Weights of a small transformer language model.
Size: 12 layers, width 128, 4 heads of 32, MLP 512 squared ReLU, vocabulary 2048.
Architecture: RMSNorm before each block, capped logits.
Training: 153M tokens, 5216 steps.
Each number is 500 + 40 x the weight over its row's rms, rounded and kept within 0 to 999. Layers, rows and columns count from 0. Numbers have three digits each. The size before them is the row's rms in percent of the matrix's.

# o: layer 4 attention output (transposed), 128x128, rms 0.382, rows 20-63, columns 0-63
# v: layer 4 attention value, 128x128, rms 0.433, rows 21-63, columns 0-63
# q: layer 4 attention query, 128x128, rms 0.401, rows 32-88, columns 0-63
# k: layer 4 attention key, 128x128, rms 0.403, rows 32-87, columns 0-63
o20 096:517562464452480532496495454521573488560452459514523517474534617554469521581492475511430489492515552485512483504556522501485559397572531549505539438512517490496536590509490546494449478486477539
v21 092:549532529510535528502476473453473499492423591455484437497551509577464473550511536564522479521577434515520503473552477480526481512530471465533544486521473478525454514513464506526500529525573531
o21 102:485479504497501508518560579502476474475580497506542483500462508507520529459532505469466540544443567450496463525468549491563499547497514491489501533444457489492504451482516505487494493539493430
v22 092:512501531508545460496489538528544549457512533450490464547505420447516526471553491479460591410509555414514502497529456462397521487465494480514492479449497497546496532378576501476502439504550503
o22 093:532507486529543604501526540508465534443459492476531561506530489562426481452482564546497478536483553460519522487432431545413485506449492572516502453493493541479502469473505477477451488592470497
v23 102:518481500565477573521513471458514466647425455526501513528501512511488534580550525475494462511455480556536499510529505501502544556533488459559486522481513435537490521513460520453552483474507503
o23 105:479448471453505486528491516506487506476526513503523448527523547502497534480491407532415443524486527491558473576511613533550512476491568501532488599487538555416547535520471458548471559432442567
v24 082:504458501515486515479452558491523501491535511513528595555479553526465480441547465569459562508526477496492511472431458510520417524543515504462549566564492522447473495517518421484592570448483483
o24 088:582508536517545490504547498514475514461516522486460473430458445409551527479504466449537492535499484467454548502518504448528514452468537565434383484516525496563517532453497480525483465510501460
v25 091:515513481522510542512473452443578512454458504432485507501464445507487501510510501531427508571488462527508534543502572463516461548491468524510496545512573495551532521396460545446527421517492499
o25 094:483506517473531542516527517524487485443458575535561459491569579477482553518529491452500525509500498480456429491520450492470481552515545569510541479476437480593439466581500451511507526499530516
v26 094:527479480536503552536498417427518541547474561530559505580444541543508464537507507441492449458520503539500456479509530513518505569564505513483514482477558495450556545513423502478516423511550587
o26 094:423494459513476515451476502558486505510499454521529489478591520507530562547484446490486483614461504527434487467503548536499550487529461481502479496494487477538478522503489567610474548449456508
v27 089:469462500531491451530477508462494516540521513560499400464523462417491539510491525420574469475485474532543492446436520431461516529466496546530436563564533533512497548444470551470469550493440530
o27 093:492409439482492505527509514552468446499463522424498529461511468579446480554537463520508441486397537489486533519405518533434502560432513442518555492542486485491518496549428483531489490448478488
v28 084:504452524493504399546527533496514507448502550507454472485442471520496477522473492591512478439484537513504544473538454493469565453458522485531496518463574513489446502524465478475449442486525453
o28 092:520459522469448535485589448460482512522528442468485533591477518620508431473496575505498470466493461486496482501460415484446478522447527466432491514476473459444534435470583552472532493494508464
v29 094:499523440465497442566518510512475444392439471532503405442531461443493517519421489531518466459538481439550508531432445454492444500534523495525540467527430441481488494460488510491505512483502445
o29 097:445506505429492520589431430578529484502446505426535611407442471545468515483516536502521518488532543500466449532528515513535497506455439465436518512415519496561486480496578468500509561553533427
v30 070:485529534469538479524468567501522492544515475477475497462504544536483492534512511498520517488578443500434441488451516554512532559512565508477473544416530496442561545484467476444594407572557521
o30 082:490538465494500521511520476451435494479494498497487451537486539493516529399474542544476517527486612519470475469430462480537441499471488519528473495584460504511536546509535540527473537502463485
v31 086:477454498464522426478481541535540445444483537502443512489454540490485524492531505419495515451541501407502459518497502482451426455495466524563558435581471490523459542523499510477437506480541433
o31 084:484489471478469499518507507455503500578551465550579570507512499539395468509474472492451478490529465572498433504453454544541520515477530465455512495436503542541555534503494466448510518566527468
q32 110:489495496509480467490501395487471492514539500539537522538471602472493486441530443539519467476512506564477475483468457478508505468516582533507497440541476400505467550499503489492459495556446478
k32 107:499569484544501521577473588517505517512474457501512458498514488412461531518510600492526536515476566450455513427426520509558507520453515464467504519557505423493510459411511532467441503532574505
q33 131:453506497469514540461564467509447460554528516577495610516519465553532521477563433512485477424547421530488495512493488476491455546531500504537475464425505578520520517548472414468454493514466469
k33 091:442455468438481501546467453563462477545536488459483520545400540466545484487493539489544457516482506541502436499541466485517483511494553526377486454514476446443440518460434527492544541481475462
q34 116:517435524474505535489441433542453494612488496531547535473491480489577517457523486498501503507483494473482576528562551513548396468481444535490483563471498537484470555546438465495474544554464462
k34 095:457539527465497520574539418605490508482513562528551492454459547486489516503454438535543506517514498490466487534524493523491470544498479522445463522516559467431507582589442401530515478457436452
q35 125:499510523479546565386440507482530509468468467465495477568484532527398456504473582477490522562535504499513419488513491551475502485448470419524506587458502470503531445474551560402486453476502525
k35 104:547479489508468491455516480528503486577427550526538477401558484479529571491495453511451492437516562451491538515538490500584502432512485463533551499544528482592518422531432471481492568540456513
q36 100:458463426528526497556489527510479486541524490562521465411499507477518522509503477500521501461430456441511572549532529443465553594518562508486484499503550498490507598553545481549518463483463498
k36 091:411542493475447523570527460514465472482538490481523475490495596509532474508421504553464536534490480521484437509551569500468530483491509577471513466489486523415504469572505472469509532507526417
q37 111:517502480480488529514474463494520484530548490535543542563494416454556493437505500522533438467480471487533545567510434441537386544578492526470418513490468579550503508514482425527450560522500450
k37 094:457421516472551506534540506468461512461444454502533469476508547446543593560534498523496497574510451503471445538496445490495497503575465534502569495497511505461558595580483513473495424468445428
q38 100:472507591510479499459488498531510498458473517451480549645479448536484430461455502469513444604495530501484488561422452504573463468456487531464459524455489509500437445417508480393517481498545444
k38 095:552453530572547440471471558462514429514539492484478455530554421521509516493514545503566562446493480493494492510475473562497530416498483438569535532559469540570514410489495464524495523542466485
q39 100:517495520468450490496492538498532563512510462550479471413481546539445459508450495486542470525457544535503470465510480562467569585495448463453550483514471397492476515436592546474484447409515559
k39 082:472546505510445482569505433538490488494534526470512489530431437512533464452439494493477455531498487482475569417441510506478484454443561520504485557489432466554470520416493530507521447510529494
q40 097:442496543533522413535499545558516507437562511491508542584478471545575497465477550494552473545518407463556467561443502479483416534508501502537479474474493537501486494487519484584519529612533414
k40 095:596478517555496468449521545507523510537465513477542517512540494480441553493545594472457554417518486524455552501461484530484474559511467549523467547481498491436453465408521476470456474523427470
q41 099:526462565556470503505427538492530527472517511466526489481458576436424461538534582493487488586485478560517439517548510557475458487536460451499487505478522470493546508517488459420492531563518529
k41 088:582432534505493512509483478450497539510455471550541482486471431444526497506474545494518452539473530506484600538526469518504465459496572477477480489524537432472515488438448565514531415467460561
q42 102:510503513505455440516475531515447495450547504453550567519566499492547513568530475465484544458518555530525525523518433480547522465516480463494466518492534556501507524448497445554485513600488503
k42 097:404501444524587515484515446472522521498428476526488530544461468445528505540595445523414484546556514476494422540469558445536468555532482496443513397566496462562544468480537515477491471480542486
q43 102:535394590562521425543513512531510492524492524529536520561499530470503542469523480546536513439537444485500481472548531550558449540521536523501462451533554510464531500499494451484427495564484571
k43 098:557504489540492446484463530474533563544467467492502480453573480483444503516603544490511513454547521465487577537530520560524516435480551508498494500495448475500520480502481486526507465516483528
q44 091:443485459466508448470469523513548510548560461502505424557495455552515504518507516475448465506538494480435452447436476450514472453546482479559522493533519475471543476614516540470473419488539522
k44 110:503560584506512584528482521484481539514471471499528487520475548527511446473487533451470534488512521463451456486554539509525558563510502544517550494479428577465410451409563503531457414475403517
q45 102:461539451492521551445512476515496464529503559500504504351555460513419459466487485495472496547419546557514440468488464435406537538503466462512503553482508489579476521481439580526527568373504515
k45 102:407509464509490518594575490463541500433522515493501497502422585550486474503428547467489497515460465533486436480492468533532518468504484515470555471456528492554511525565533551529500499524488499
q46 101:468521502469476532500483485470441478553494532447508559422571506555485491451488410419577532420446555459475536451525511515428514448496523546546492480499486512536475562485458467498453591531480540
k46 098:517579484461461518522566520508465505511534492472473483407487527546499512505473506489559585478496498416450497498484478531468442440510531524451502448390499520528486536490507521476512484571457527
q47 089:513550515559530443448578479490482464486537527519497476595504538526531511552575570525491478499490510508522469484477478500542532523497480508540467457452477497391480492480473501520473486604525595
k47 109:496434473510539488452465537443535493498479443497465566547478533465545530534531466512528483467540480515480558577509469544572500463530464567489475460518530495528459503508482473458548542480553440
q48 092:574447533509476512528487457487535522483508565521532491457465584406556524485547485504486509451534424499467460469473457465468498578516504553494475464474491518421490476511529496494511474618462527
k48 129:481542471462497517510530538427490465554532482484530464502488559472565452462432600522496457562491531482458466477525509469502517489454561480503493507466530428477507555499577621526478505464510486
q49 100:460530560461438527509510530562557503451449488500463486491512550572447535539498515524445554491476482521505448502505486463471608453569402430453520515487499462533479526497542514534439581492501457
k49 109:468505523536516480392575507432459545526487554516452502568471579526537544494458542489480500536451480563549520489458513474546519466518457525416490501489492523501484424428564525495508514522520445
q50 089:481438483520583456535508533564498544511480537453444530527494528497495468444568514524553516527567496564434463502520519494483498592528502472447498451489469535475545585522548470512464563471450484
k50 090:505507487459472552482580461473463418519452508543500455440497610517498434518475529495517456417537502507576487487515512489463472494526488497452376523534459430489465505426495527500502494471516537
q51 103:410452473468471504518510512456540504409440477478510404506555436483500465470477501550519529472537413454602485493565540553529520456496518550476486475452521555510531471527578505508462531413527539
k51 109:506533516494525466486476452509507473434481461454547541497487448514495575511505501498468502590499480529494445535411494450463533487487457518513468506500454548431555522489429522515557462531490446
q52 093:495498549450483565484500548445482491483501487446453526593504557437453494397531525491533525526482546508466488513450393522494472496484571557502529450530460496496457517530500552446452455570461443
k52 115:548438562550555470477545556512488488549510491458520451543555476462503544473508474497523462534431540503560498520481543498484497472515564539456557522510494595463512444469554518489484549542531545
q53 101:517454475551471538522458498513543441496582481466414522536530431517580530526530502561534501447465508483525542511483459481528540525458524462465476501506522508502460451475551474571521519444491475
k53 116:409473521501538471553531530471522486450479423454514477541569493539540562498464469452482503524514520543477461537553526478557519600484471600437515535537500491481508577513551477498464512497546435
q54 095:470517440467412488485483481521527523486548489467559489488494529495451494453455506551468452543460547498459507538479522500454517537469461530513444521482472572439464492512522441515479551516595568
k54 102:534563513514532454525538505526517538426468495546589446529505465483442502553529492461458544547451543510522546495505537443629540508528513549524521492491561519515456453503438513483515463485422493
q55 090:503479510546438472512518501511539480571476520451550531447536492416478506500484487469506532446514432512513515496472479538467450495565428432392492525526551559522559533458456516419510474561515556
k55 095:494527453512552491491425550412433540452494512532481567439533477487515480542528535463493524540474505551501525522471530484463568554511505456469414497437489506553518477552479486557525501462558477
q56 091:522455541522453464520505555528485450484545531485500494485480571477508523455539402522434460525579441508506552504503567493578410586504508506485476469522552459359526486526566496501526532474464579
k56 100:486539492580518478519506491429526466520609488533486447485536506540547507427490471506566567510492503501556548463522496474475530466472535504488524551536506461508559540536465524508498484410455500
q57 091:472582512463476531520503516609538423525522549476446534536445510496465482505484547472467513528466526474500419454513482554464470483470501464522512398528565470471514504553496601402424427516486485
k57 094:593584459498555471449498529464524437471530522565515469471462527499522489489456487479479489487516525470587531461561496492461475497407482507542523484478445539521514488524442494532558489532454531
q58 096:530561490555440531471546423499509521459498551456522535516546511439438495481456547520510504521561529495475561545492526437492571489501411476475497489531524504512444521509528489436548609427530491
k58 100:550476448540526431507463507545553512495538428480490449545468448395519552484518471470489481464518510520486501480476471460485556511429472475402471500562541460472449525482502478472533489475444448
q59 098:500408508522469476465474522435487458519515424497474505480480514468481494518528432456498430513514557518482528494537496493459568480447583467439538490507474475466487537532494473414490495529464484
k59 102:508459536466488535551560429532460450464476467530509478535589529523545534527515503522525424508480483485547471428537518515570540429584625476552521454533522498491510445596453518562504527513516534
q60 113:583457564517457490498395469507506457576530547476472457493488476464496530509519516457560531487550448499495587534498504568537493506570490533489437454489527536558517475475516379482452447576521467
k60 105:488465494528390498527492472406490488487517511460468486426509469523495502520529518538496524483490471513554547501556519509522450512475586464538525492553471470488463489485455564478456498462558518
q61 106:551517511474531439522478510496510449538534485525451461559476527532537533500591429489504478526530515456521497559476557506494552495473557457508523531605481480433451555559488482588440566517544505
k61 099:538405559511465492512541503532550417574517493554537521482409518513568505506473482501534507434528537532492557484553539578521493529579448541491519489495521505502492485480490511504385440450406513
q62 103:514501514476471480476498499566587478415584494486500511536495435552487504497444453509493462504546513552470447472515521519472581514444470421468483556475504526434511441484524483543440502554475493
k62 115:425472523507571507507489526466509593425440532461509495510547523566487560542518598482444507539450527479512525478480482520457477516433500482494568438507449463504501458545540510585473538497528538
q63 090:502531517518553451523529579525543578465547483534491513447539468525453534499554480500524493529550496456521407504454481489476477518445453470496534493509405518473534491547466527501506514480438444
k63 119:451465473463497479491508496453469497432435505471467545441599527404539520513452545528458534468500513478483528477510458505470478517434444550547441482453535517469444510452565583484523487544526436
v32 098:563497457519520431446511534514461482522530526467519452514518588463455509499549515459556556579496531408498462454490468539522487528513521453381489465508490432496458492484483534522514589463550518
o32 092:476570487441506516493541401501530530545449462572563488491469496441500471514507487500407393488506469544519508561556509482482496491455554459468547518482507482442440450528502569463547509476506479
v33 116:506440459461490431451470465512485510478523462406463468483486514510496489448543513429494541482511529529445506470509563410440500421462454521479479531522470488521500514511502455485580463521461469
o33 106:448517503519509504534470456508453459553485539494515454555461545456505504553470537501438506509459518545534521514544576499513474475472530473575517516455429498499476476561491519551468533441476501
v34 104:494589458514531511507458498516433514538478557459459528448527489515555490526572495423510595459486487496517488483553525575525550536459505547479519516501441526520528487521447456482452506432534473
o34 102:511477471495481511481515439561545502492499513504442488475473391483482511553443529544471463518445533499536432528460502466526533460493523481535432618464535447580484491516490534489556530487424520
v35 112:537493574505500505423496525478504468538580540441446491486536501475463464504510469511489507497547493516510541519530580471530438488512486540494479512543464581520474556453543476501511504528498555
o35 098:494485436438534567496477489541578470483489470527519516392473547600561561496457560502549526534412533492481525446544520536483476465439490472472441478514565458501566521527470550527508516504468485
v36 112:504483528493527541533501514488508424480547464413516531476497477465479514535469495553540472488490565451504489536484435451519428451489508537473506517489515505505523520417527504499495519548483512
o36 100:487529457577514508441553528515503511545484428537515495549477553545441498452598456433445476531529503476504397487514534544539479559507566483525439549454458523411501478509490541515509479438516570
v37 117:461538480441553530481525500495500529481560545451444542540501426512494482499519476504485524540519461519500527490580585567492507538556463538509524509483554522468493451546515458529532499506492468
o37 105:515472563526461534499477460558540519550510533517546566385456491482507460485397576451522538447471490480491526444538554422507501509560532545585466494503465483569434629540571500441464536459465494
v38 108:497552439501497464520511599423534514472425439476546538558483541497473453548513537510521489502488484430434463506492581554497507533543518475486517503535554525508498506506438526488575479474474519
o38 109:526470569488528572528543409495556460474531558505482492444452499443527465517523532492540479436527544434500557455508493477493450439470543533450598489506514561434462503492522491483501527478491464
v39 123:496537505470440522548547564485571577507488451531536445561537479567487509549478468612499470454572476479539480466426477550570513541503561473505485521497494504462480532498540536549468420489565473
o39 101:563493478495546468469469476546505523408556515417451572502531453444478517476576488494464534497443510458509540472461529443519430492510489488477487444471534563463486528550524419432466512536490562
v40 106:555550496513511571512525542535506485516538494572469564476458478500410495473564447555501493475605519536483493506433544540521522507502523502494515512506513539497499469488527463515532492497563548
o40 103:499484556569506459475465423514509487442547594506539520541563460486553538475456519420530509483534483525550516485495448474573415485468520555411463489542500562486524522466482500521516486530484580
v41 106:459462478504477492545495490550447531487475528445537493470490535503520442506532498520594476458507477462493581487458458490504564514486553530480476540487535532414456414505486521497510440487514470
o41 100:505536493488432519396489479518511494477497444479483498500492502521446409525504524459514416487464500527564434479602526543457570490533509500529551466452493506496443492470416527473497533434463525
v42 097:519476535542543532481483482496481509551508476534478440501518496534493457540458458476542463552468583505546398525496461544480405427517501520475511470492529464547531515492432494444547508449535526
o42 093:435530474538522430552476571530542459454493510540506444532485515435522573483498567563436488468500440506537485519522483546469558544557506424467479481514503455437468482482522440557550553558491462
v43 105:495417470487522517489536487440549559541470473498523513529495506462509483472511589481512544566443462440505447553483533539491527471415524472492454535485560515554407474455506547492489473491508547
o43 096:541491516411474499531457440533471538460517463439496498517467525438528511537491464475463480573533472460509552530458567478520443548501491490458598453522513515487484600502504496567523566514488399
v44 122:518525459528529499483535511463514515636416430596540475536524564525538497505496557460584467488431466547532457530544493541496519504580465479560589435544552471533478465512506491513543467538404452
o44 108:453483534517469505492528455517485576443486504512439534468559427505489460494461527519537504469406501534475509461398486534519509539511437484423547492512453539441473521434503513499488506511491468
v45 096:502456499487465492514524465443472475469533420419530407564556486518474487488480572525443491534530504477544494489458482507520522535458535444438524534490511478489518452504515562542507551450502458
o45 089:423513562447516551519534486509502535545456472526495554607490534530527464466556468518559490471548466482460517511514476470552464465551493548507541467478516564503455542559513479477507443481528479
v46 132:562486478497573480512505554478587475515551497481504453498486502476541461488472477524557565479528455376511549538464557532501463486457546553486524484473566537517423539463587508513501508546535509
o46 109:543470472503505522435570457444602559568463492468482436458505518477502494527530454471423464553471447554476442500426546502481500529521468519482577599531520490435502549562490521539480572463504541
v47 111:530495536529515591465429526515495531558506517533455522492452475410460512468534473507540499540483529557556502484545481522469456469522502498571574451558422473556519539489526494536488593488529492
o47 101:491502494489533459528468476492480524467485535516506508500573519508469492441427508420481544518505519537475446495526465550519528470446516493453533521543509453519454520477525524513573415466518554
v48 117:597540490514497506482513472484483601433577523470489530501544525466441496439527468534475517490457533519449528513465483512446460499428483545479455490494458421526607451453477509547533532558515482
o48 102:509534555509557438530505486596462466526471549471526489511411523501466531445458430539469449519524513518577481559596537464551504537500503458476386447479547543470534461536541446529470550462529486
v49 117:523424568473436546477489464486488490527533476581511480534525542531503462523496482487520467551507478499507504470444524522491555565503558464501472484525495425538536465473525546482496543478541528
o49 100:483521499481529491506476518521493497398423569478573516538497479567525493460528535479496546575556383512547489473457500462578440541502477476538493499513532542483485484480564472559488480532534454
v50 122:447507485535364519557505517480507479452475452435421463515550483501488521481479465510476495468549598516474518484496446494566463472589515482461554586495481504554568482504494517505538439455487500
o50 108:459491528459585461570441538548530505460506500510483435581420499535511544468517521473574493486460537451439470434575476483470529437473492520496505527417534546500366457507545515465478486518472577
v51 104:569426493525452453526471576500497444539449587529510498540469495578503454510395474524504476557491492457439491535502483575544522468455525463581406591446559467518520520472463458540519462481463515
o51 101:575512488474523520491508488490464446505425506477563485471599456502526429467476536497481505504542546504529473541497479468505546492487448441512480476552455544515478442521450513507440575518556513
v52 104:483532545510470602551469483541482451515493476459498568502506484416493524477520515468521508494549527516567579493576513467513543525539479469559514431459421482488474510492502487547493514520443525
o52 104:506486450457477494492499482469467549457572528492454484470489489621504465437504483436489510463514515534484486465474442459522537480478518487575483543501581476508496484482498607473498508469591532
v53 118:483524552462456550549519528526503532497490578483492487527465438490484512511481519544522464510594475506504461530512452519505485506490518550509402489434504432448474470511551541549548454457533489
o53 111:500408460525480471551512520482441449449537511501496473463548512514548415491532529419483538437497518501502461468552515555525512475494482477510509458562560476566489494504452474482483515518457484
v54 104:443544563475436455537460509505489540503458506557502505522455439489511454519525518501453473513392504558468438450472488511510591462548516537446564500598512543526461492628448485507477495483497531
o54 097:460526488477543498524415475512515513501524529517453456505508511391478552484503539449493470527503558489560498491544508522512471454514426504545548516574537497481472560443547485459499427519467480
v55 128:569580466518502519508559470523548567419540520482478423535516451507523505521538540492505560453459498441463452540530532490490494512502488514465427543525560531482471477459568507494541482481522481
o55 107:481496496472592472564502451546489436574521483494488543426397470475504454581523489458533475535481506470521513492511594520533493493480522473518573506576495507441551424587504395534484553456507487
v56 112:543456482524516469555497508529512443512533527451551428473512528537416455510479464461482510511537527541553506550442491507488478529499522521553533514436530416509504470474456501498516495504644525
o56 100:484476531494509467540494574473534549484488562515532508602531487510532458474533465459562417523590477507518440490465501467500531489528523533506459430494476589515478549568447494544476536463497497
v57 113:518563525548494502523545468492545517510530531521503452497506523470518476424523523458511430462481505446559551474463533499536536525542470568419472547502457544541523490507510499471466566463513549
o57 111:480466527448513518462494509502540514504516503506509480441418410521504535504447461459552510569458527525511476514433427490514487495473476489527532531519558535489499491453469512515538460522496539
v58 111:507560509507530578537487541446459523490543502547457529480479434501524504499498525504522518463455467479486457521500468489523529549541559491521494436533547532474486477422453617481488569483505511
o58 102:476534584548520521471519510543512455595573498498488475632417505515476474506525521533445527532516488474529407533451506524538562474445471559501488556516502501548558509467563489490537424517510465
v59 099:468442483546470454554480539491505491523448486458503452549447535554513444521534512509488529505508445498510483488432450595534554467468467453468529506575544488502539491474419550566516510540518542
o59 094:502503541486467539506459494471557512459502545474552482584575489486430508543495456499545471481533503457510585512463596474507535421541516480457519481482443634504447515497419509456526528482483442
v60 128:544504479451531561443495507540508558536481520544504518496486534487489472506506556500538530555443506487507457515505572503534630538482590542446467491531530454500497493550472521404487514537503510
o60 114:538490534496501544535471460478478441468502568479538552509438480459505442521454445508468418552524537517550580544428531513512474443469488458510474551526464485464545542414539495537476486503473502
v61 107:492503486543487469452536461470498528490505443500497455560447608537507441512512513502494457468608557519535499511437454494530545512410550462573512572486518506533506551567573507422518474485469459
o61 099:537460499450600464514509510420568465490533496424497547486461567494530513504533512548513411471486532497432522480446466454494459533458525515538528448482458506449447453480420484562567496516503550
v62 106:444483485442507534533462508448488481518549497513505503552550458458497458479511434480506538482484492437429489525459439513525446473573471442561496513405475572530490531487450509522474532475540575
o62 108:513535459528455528535461544464504518481566490446489505523452429571565553560550490506490516503459512456569445490511503482497515465536580520539501477498530596564488521568471557466517462481462507
v63 112:436501482524484510525589434499503526479523528484475599477486561502461549517520534520424528540478516544479542446409464511489555511534489563473532494450464494499465494539496443467489471489582503
o63 112:571426516523521467503464546470477525584542467541521504522433502544564598478531467475538489509497506495494555502527573473534446545501566456503436498511524534478497558571497497477529507619486493
q64 112:464519536403582500592519471521473557438595519448511488491500472510510462446446496548473490611485535485509499445501509536523466448463495571553481557496560413478527383532540519477441468479574515
k64 087:502466572546470505455499470539416532554441507565495524470494512508446474536522528453541485462534535509467453446508546586411453573542521464519520531434454520546503464534518500534540533527493525
q65 127:479516459509591461487553503521482492467532479485509499525566499552467496433458537544460471474489470455531435439518462475571604497524523414422484531573561525549501546535478468513493509511462518
k65 103:495534473506444491493454668497534510522502519459441513442494486463531493455499434509384463525475500546541496519467475511570538488458529533434474491552508490485467407410519485486514505486579477
q66 113:531471483509490623442456463513453485558448489515500512492451483472474467496529515466506540513526491564436556529453449514461431513464491563537448586459475463516533546544418506425495491534512447
k66 099:492463576456535481540521462516450442464467462524461541530483484487495496494553471519562447453465522469509499472591599506499451494552561430511500452491486452537523569489418552527517449498513499
q67 113:472497512438561493553532491500518564389538587481527562549536446519508514459435507456532460557514461511497402440521438477486480454493489502487450517441594528448527472505472597454536491494547590
k67 105:517514457589491480434430535550448485556514520434410551428498514441533491496546552442436510434532483575524458535456512516544452507519430538520466471524460550501514543505539463520527458536514496
q68 098:547503468507554540514565519527450455424514488497498531521563538475482554546529542441392514597517466497577418510565546481487493470501430461554509574424548462521568518447477532467513521545546514
k68 101:563474516566530486467430610508503480525461517468524442464424553520532468432537476514444436470493456468464484458454483506609504514547543487508492424536408468517500463455529480500556439470508482
q69 098:524553488560467473488521525549511494426526455505498490434505534483459487530505510485472496477467522454508424479518520486491559497538493476559561491508488524529499500390476488547514508454491578
k69 090:486476512446508537491508453451570552542482436506585441476519479500497478501460541498461510476499493537512502490467457513483563523453539538495435503507522592477539577469488512437514511450470482
q70 092:503503478537420514490486473481506497522448547522464460456477512457505482552516486507464479499490480514522510502512539455560513527518604501450566501549534556487483603479493488528538521409457599
k70 095:505533507484519548477536477504564543500525527439518483525499460549494550561452536524559523508565543522463502561572455475500583468535480471486522516515547523444524512551561439478462602457527489
q71 106:527511495497563511527477534447578485583499516543477503476447494539508492501510491530542511456487510540473532495545483473487471506500627561412462419521458506443486503537533501537474489505447507
k71 094:454482442421482502587527481477498505516525489522549506571544523570528491534540545523597472504481557473496488528620515452501511476501548514474457563466523496471527479532445496522537521546499585
q72 098:504499469509568486502500531482546441538495484508541400455529468493451486488519469559498502448498535498467502533476492380422543528471531518484569527505479513512497468527490493570579529440550487
k72 091:481491520417541554535550430451514562447506593509518517548557537457486530532493476538516507540479510467544483477538519545451532491550479510481478582474532495440559504530418499431498524537509524
q73 097:450526531471546474546554524520498540511532491441576584538489464551490492486528574488538533551485531433473542510510514525483420551458497505499476486480483542417517477474548525527502514633541467
k73 093:482504533510435464554484501420515520528458431479526468516527578512514464467467450487441477516448484490475486493443593510472460455568409497519442477468489535494505454479461485501562425470455489
q74 087:545479439430520533468476444499549541482488504485529478460514490509461493460397486575473477499491520524492558505514561547483578499469532547445544499543465542532561466532479511553460489466470451
k74 088:495484549451479430515546446460523557465449535581528537576513481507485479500446447443525492489491503482478561527524489473442463536518519519525526519572508524445497478566499488526434540563511442
q75 088:546472470497447503525557481470513487494512529480523507584463511453587547415553544470485557523528484447477552493521516545529450506520565535405468523542474510489515478527495513482567478473499470
k75 096:493546482569549433436450527472499453497461515561506438487474594490485482476435433528441489530472516464441491522481462505497519507475463539592494508516489519495470470513437411466519441516535547
q76 100:449520455431519547551522474509439562410502452476517477534475471438458503440450515529530475518514501525525485511473403440484530491490477538523488587455496507585562535602606488507480472469453520
k76 112:489556548467521506529491527587451519476503527488465609518502482504473493503474374468555548500432532518499449484523473447501493490517447529510536572515518601520463455450555506552548489532578484
q77 105:457522560526500501466480464514513543561587448508453539587476510555570562466520551543536522481511487426504462486437388521554509516488394462513511533485469503419512532446471432442528519519570527
k77 108:523512490415490483460501546537505497482515534517537534578447494434485531459486466486403543553577487535540555541566483519507507428482510469468484477501477490502489584458482509519519532475529468
q78 087:534512491490450596484460513445527434505456500446485433455472526475514522584499526555505489446512508525557559537536506429506575531523530474474493479498517468479530517442484495495526540470517548
k78 095:511509476534489560513596489427423463548560575477591431439490540553531477536523569499446508514498553500525481470529475496507549511516546517483527479437484500468538477522550515498573542533507520
q79 078:561564543572439460416515519502522431469440555470470505525434537458544476473466517497498511431534437528498502481482418493538446434487485466526537414417518504455424524495540518551518535593464522
k79 115:559478574518495428445509463490516547454475489510398553476488480450450536535500380524530486471489485485455421536484493488511490499488489532484476490499499497526475464419470460463586501465584432
q80 098:445514547486506523495525512505507565468587468492478542560465538473512469538443592593509492465515525409486504495478404550460474514456439398517502491417470510490486531444496486467477554551486453
k80 118:567499432524593484510506545561506485427502533475562573493487478420520521527464470472469512461510498500594404551495466493477462496470405445440433496562512557489471475510532517464536493478531486
q81 102:495475559501445460490518410523487502428508490467560465578501545477485499427499464570532476473480446503480449510482429501557460539527474476387480560506509549441496521467461497569543499474516472
k81 109:535548480507493544498437496464488423456519543474448525524492518495545489557541458492485549522454543509527474519430491496479515545539500452551549478551453534522494534527511484519463491505529517
q82 105:506556490545536564446499500478516473502437508586431503522438539466470494591602505441520512434434485510507498450479530490449496485519444427518485447539524439543516472515530484521452482488437502
k82 102:435536479487568459542495494471485534476518473507530447576497464571447524491560486588584482504509521468464447543548438432576549519460460449464485538529511453505453507477463594418493529497438527
q83 110:507450429530458519556471507452476394494454475507518492475457548486491439550513471429464470532482511504527508565463590465474534589556519499558499531484539459529488518435482529441538473430531521
k83 114:495440457543487545517494526544519583487538532561559522446490491443469489534501477510469484457528541543463507587569543482438536487432467500511488510503522505452565498556479423428479500520511493
q84 108:542512497473521588486610505438517552417537512504618505510488534520515495520474435526558517462487493547509511454500457525545511475475465465494459513490495571463557554557552582492553462491517435
k84 101:515535532491506525517495438434468457461483503498437484483434612491514445558514608513427543498550458487456559471479500497567548471466508576523509545441520562431466463422494508478455544556476542
q85 108:498506451463557540443531518467489471507530490482525466600483515449511472487514463535552495485468498523466493462490537419494495421491544549475439528462463516545476439545470441528514571470432512
k85 120:537476519375570494511526484487482454433451445449471457507485497568513531551562490526511473470492495473550522486524485563519483555544466482462537588427509540522507433481512521470484431456511582
q86 109:397475499538473494470476439495491477495472493500592498452519524563449438449466525422489505504477488448498487491497558592469477516488512481503469436539534478460555540515428524467483470524481474
k86 104:524539517505444509503446524554523453436541502485589550558576431527511536498433563513493459468533522560449502486455538480497414494424521531485505471482482444496534520530473528539463426534498525
q87 099:465528493494516497515540492463478516430486466438516499521527503521487548482539517595503511498535526508535468501467536535497548510495471499445496506468526529508509411564452457500505524520516371
k87 111:509469510527511524451483479542543495464510467487404503612529538517520531427400448506538505420513516457486535462419472460502515467504451544548560540423522521538528454519510467576523440543519466
q88 101:471576509455507529569503477471454454562506466501478571449483569541515476411480540500475443518506541507465536479468464553516421455484500562446493516514559505532543451502481547434512472464471496